{
  "num_hidden_layers": 21,
  "hidden_size": 64,
  "num_attention_heads": 2,
  "num_key_value_heads": 2,
  "head_dim": 32,
  "intermediate_size": 256,
  "vocab_size": 7606,
  "hidden_act": "xielu",
  "norm": "rmsnorm",
  "norm_place": "pre",
  "norm_eps": 1e-06,
  "positions": "rope",
  "rope_theta": 27100.0,
  "rope_fraction": 1.0,
  "qk_norm": true,
  "attn_scale": 0.413,
  "bias": "none",
  "tie_word_embeddings": "early",
  "parallel_block": false,
  "extras": ["local attention windows", "paired heads", "capped logits"],
  "init": "uniform",
  "init_std_qkv": 0.113,
  "init_std_o": 0.113,
  "init_std_up": 0.113,
  "init_std_down": 0.0565,
  "optimizer": "muon",
  "learning_rate": 0.0103,
  "lr_mult_o": 0.933,
  "lr_mult_down": 3.0,
  "beta1": 0.95,
  "lr_head": 0.0156,
  "warmup_steps": 0,
  "schedule": "wsd",
  "decay_fraction": 0.615,
  "decay_shape": "linear",
  "final_lr_fraction": 0.05,
  "batch_tokens": 16384,
  "max_seq_len": 2048,
  "doc_mask": true,
  "train_tokens": 98180000,
  "max_steps": 5993,
  "dataset": "wikipedia_en"
}
Each number is 128 + 24 x the weight over its row's rms, rounded and kept within 0 to 255. Layers, rows and columns count from 0. Numbers have three digits each. The size before them is the row's rms in percent of the matrix's.

# layer 6 MLP down, 64x256, rms 0.469, rows 0-63, columns 192-255
099:150148179102155126175142058095124146140157152111114149158102132172149142131152119157131148154155116136131051147155133135147126096173149113072122137129154118131150147114134150144145119149109167
097:135110134136112104099104143158124108093158142104157130088130110121116139151114121113152193179113135123146111137091144085128111103134126124114148131134141127131131126154108124137096141154115099
112:162123152125128126137156101175084119137109103147136138140143161151150146155126112127128086196167128128115144112127141107121124132131109128123095098136168137083122130149159144137118109161099094
108:147212124146125141115166088132142131110094138102123138138155124088125169140116148133107125105113122087159173162184129143131115134078111149163114128103148169124135130122153139099116129158128121
089:113183181122103105093115079107119127152139089105129113155133145146119108135112137156137137160120085118144178107135131114149110131134101080115159098168103120121126119125095125085107160141128131
093:077120136131103123139155135133139157137142146107141137095108131119167133106132124115145123146114103100106162119133108129175124062117151124125134122150114078157159130088109115088142175137129128
098:174114142147130109117142114118153126152136165101076119178150132109124105067140131111150144140130110117139154145117144092120108137134160116097121130125154127129113144102130144147106146183128150
113:124123153141117120134110141097128152176169145121104101106107149079119100123139123115115117121121059138114047105074162120156153094125166129126148157121140114170152162094101079155163120135107172
108:114116103154165132099112160116151127094098105123187093087086168115127150145089114132142165142139173112159180122146129160112077138084132151122133091136112115137077124135132128145128104138151114
115:130117107128142111130163157105154147145139152174114117138140117107133098095155174149134095133140088119136182130111105105125143108145116124074144186107139147121134121067092098138144132120170168
100:108133131099128118148160151167103094139126100135125114095153157116180138120100124134086100084122188159096095120076092136135119153165127102126095114141159157127099098134123121117169115078140122
101:139101141167117143126133121141107092146137140147150100137130108088117147160159104158126113132156122108129116168115115101156152122163123104096094135129146140136117130156123126153108133147142146
091:082079140119116106149094090133138147141149166135140097133133102130116115097169140150131136154129122096126110141080117116158119123174132129139141163147099124128138126121116087129140126138133128
095:110151119126102118142051126077116132130142128135155135207118179155177098118168159150105135106139143156122099161147148103098124134121158146129146147096149127106111137123153129128121094129151121
103:113100128134102103149079124154122141110117096115155079164121112133136141156180123116137134151139114115127183126131133138156117101112098096119130157137113085142123144105096105155113148123157143
104:091147133109098097176122133175147113142156123098120094130092130076139128131125115179101139133103177118139111086115133132122166128170119115159143139129120162124095106119087122154140091121125122
092:123122129171139098111127176098147122096148128090105112115134134145129103141142122133163165129112142142151100130110136126134145099158146142170102149136119127161132163109111115144149096087136151
110:124095133154166110155143116107148105148098112090151164121141177108114135098128095120117076111182129079133156118164077168138142148156067136171123150142099091122120140116133109099167136128158149
104:117120089100155173114141114121107151154084152119163134095091179137128149122113136122153136099183143152138120116159115177140104140095148131115074107112129159150139125125148116102119106146103136
102:138136161094125129124097089067083150143158124158130124155125117126148147158165128099168112100185101112148097100174152152144108102126170115113118089146134105085146088156133122167137148190144111
087:081118085145136098115101136107133102169134150109140109146108062103091111136166136152144119116120168156143111128128145096145130090114073134152152144136072103125140132131147084160104090095134115
098:114151110117137112132140108151110110144125126103106127127144166109107135101099126117126104148144147182131120149101142114116107165093127114121121108122131111129103126151146076094114140134098121
103:105155110122150176090119156129145106116139115106087127146158133109124118101119123122138202128086164092108183111136146122121100140075107098113169096104095140142130147123104169144142090105170131
096:155094097126093125107145143136129113120122145102139136165105130149127137174137073144095108097149174145126206126137101175122128109116108126158106124131073117119128082168116113144141113100137124
094:137139155129144140142124142168080128118126140203115164088131120134092129117121139101142123111083101087129166104087123156110089090097130131152156102128113137121145161131150148138137135129134123
100:118140090143123131094083173096171117142158124145131124114140149141150168157140114147138130128105096143109156170137141115120146145100138072132145104132120109151145143124114138123114113160128110
111:097180143111119129138116168141138158111118139141117156161133125147178134121146092088149164101092115143179106133141110120129153126098135087085088113145128113096124106160121151130121166127126107
107:144136092139080142124103120100124123125089157128122174119144135100119117116125154108157114106145113117098138080147102156116115204079121129170145091146127143129137094108152154148137095125128094
113:147142151121131146188107123150125143134103126091173139098135147128107157112113136098143101101103152118118112147124128142145169139118110116093121100109140155113136146152198131158105102157105114
092:152132140159154126115108132080118146103163147159111132132137107140136102113149142129152146186122162076119161130080119121129095143165103109110171118136130130123114147122128156142102165133132123
099:154128114163127106115089136134158095125140116146122168174112104116131147178120134135124106126145081157158157087128142094121129127138120181108100159136143113130114097119137130130139113119134136
103:131140146154110087156150109135127145117135112107117138108099110136149136117158163165111084135138144084131072117093091156112137092177119143129136159125099097155131185107119120145136122121115151
109:119107097162120183107120157076147161154148145170114158190137112124095132131141122110146110123145136141168155123107161132149181132120135148112159143149127148136154110116119122122140145122132158
094:133128130114057105137110098070132116176119113177122133141145128109136157106147119153128076113163076108104204078174103158088159151115105113138126142111113103110119100153150126122131138159131120
098:162143121147129118158122119127118154125132124135192126179109097116116136120141129112153118174128118145104172133147158126138156133135124133130103140086118191123165169135140131098110122153150146
110:147138152111111113142123133149094145127113123134128169145152095119129132135128116130127100119090112139144121127122079159167137114089151160132109151126160124126115112082140121106172160108145140
102:130144092147145130125108162148122103128139118132111102093108115091114112115087156137101121161102144172111116108168134091130185126102087149164086141139136148113107091137158121132139092069152112
104:138128133169125166142161121151105141121160132113121127094126113150129045104102107153141112142108111179129090138125166040126137159130126178138139165140145165134142129119142147141115128147119124
087:113128121151122110120168096151131116108082128136149114126166129163122128122127156106083097122151107105105163133139146109139138199138138115131111151088113174097121104115155085106105116121173111
098:156131137151126096117139082128117132123175137135087131145079113139106163130147151144101136113136113142102057114140122132118117121135144118122110103146100135130122129122158101129115161143114137
085:140088150084118106160131114151123147121159140171121166137154121172124133096162123145165167090175124147103162200122124138128105097132131100132124127147129125114117109162103117193120142174111136
098:124130170149151118112130138117130138133132078093093152151132111102172157139154085121127120067104132147178111104112103108149146135104085145136124162128109143127158149093135116119175122095127159
103:104074142128114127153116117168123095134117146126113114096102124103104123117098131133123132149092181091125103148097152156104116100145126109122158102132145156149106118102092126101141137091118123
100:117094174117149102155100124141106137120134135129112124167137118113122129107145187137116177168077140066116074129116139138158132105123126139107172154145142134108137144080086150158152124115152143
091:111095127160111104163183162168110108116136144133130164120143157136163153125130143118100126141104163150173134143108146091134162132147105130142166160128117129102141157127136109171099137134134123
103:097114106129122085123096161105181091156176155143096120085106141141070103096095133077131113127138118124123094104077123122123143119146099105183151115122117136138150127163121122124112133122110135
101:153159124172137157118106125124105133101143121162147137139149137082134103122132136129102142151110187116167154174090153135111125160129148157097122129116129158146130119134173175111098147130128114
102:107132141138159126160111135158115169148156089136148102147128108100116141123136110092151146149150146141185133152097146104133127114114131090098114128124121195154124138142140135106125131107110147
093:142113114139110098128119118148126153115113133098153122131124096109177140145123118093131089123099067117107190113136137120140136158115129095174117096146134117108089140117117112132109129148151118
096:138152116088090131108134131108126128142122086099134098143154139152144183144144152141122082146120142143116168129121145143126117104115097110114104112111101101113094158179053133160136122111135120
095:099100089113126074141145129138139110142135123108141089105131187163170107072120127101131151098133083146081112147126134177090128100128096123149136126155130087100135094197105126152090141153128102
102:122122132161141135139127174120135126153120139168119157133151126122133126126141072126115152073127124122141105129109104134133165130134125161106140166111149120131113112072131138159144130118146144
103:100125108123098116147134108130089107121140135144115118126069137165103083156127151069143126143147118195119175139167130116123116106072147122122114084154139123087126131167132137126079131121136099
104:120151150105170114147110174164108141083155072121139115177122139071138149155147115094136101143092166168176139141119139125116131156140130107118101123154126098140148129136165142115145106054120120
087:149108133114135125112108164123127157134077133155150128159141124141079161106121149184146121104099129121155191104160115160135096136074155142108131123106153114114117135094093110148114139125133115
096:122115119121119092130102176111146135135105094112132121124109137168132145108154116162170080085077089098154118140157089175137165129115145125116149074124116106151109124126108121107132134178167129
086:165166130101131145115116140146100074135161127156128134145119091105135124119133142153169136108156140147120130115112130176166158103117113130135091155131131145148122160115128115104141125137111160
092:091096157115152112138134095140107122171158108095134145152122121122150131149125125151049105147120078124090084106127129150136158100156092138121126145134138104121127109126104114102134090148142146
104:148157133116165116129094127134133142115139145184134129096151124127149124133151165073122151066134160154146197151112117143099135111161213122117100146121126168102149121136158111117138113121100143
107:124104118144128099094166099128140120075112141132107118107105132140142135150086143110150169115154082090092053115140074157102139116092128106138117099121107130077108124166118122091123121163138105
093:114155103122126108138139136107134117149141089158102083112160120123148115100153105112124110096081124157139086168115147125149140130118108113166121139133133130154148119147159073174116133125145151
098:092131123147101137131149113165175106162155117163113139103127125115126131115073093142104114144138086144153116173147122105113185151161153140074089142126133135147118103119076128099128104140164134
099:120125113133111149100142135115158108136130103116134119110099126115130151133116110114112123135129119111136112078089132129156143090128094127129117138129143098135139155182133104132112085107137118
105:125099103124103124105140148116127127130163154157126129111135147149151099107123133104145118116133123141097104138089149137110137159116160126084140132133128128106110156178090117161125144148105111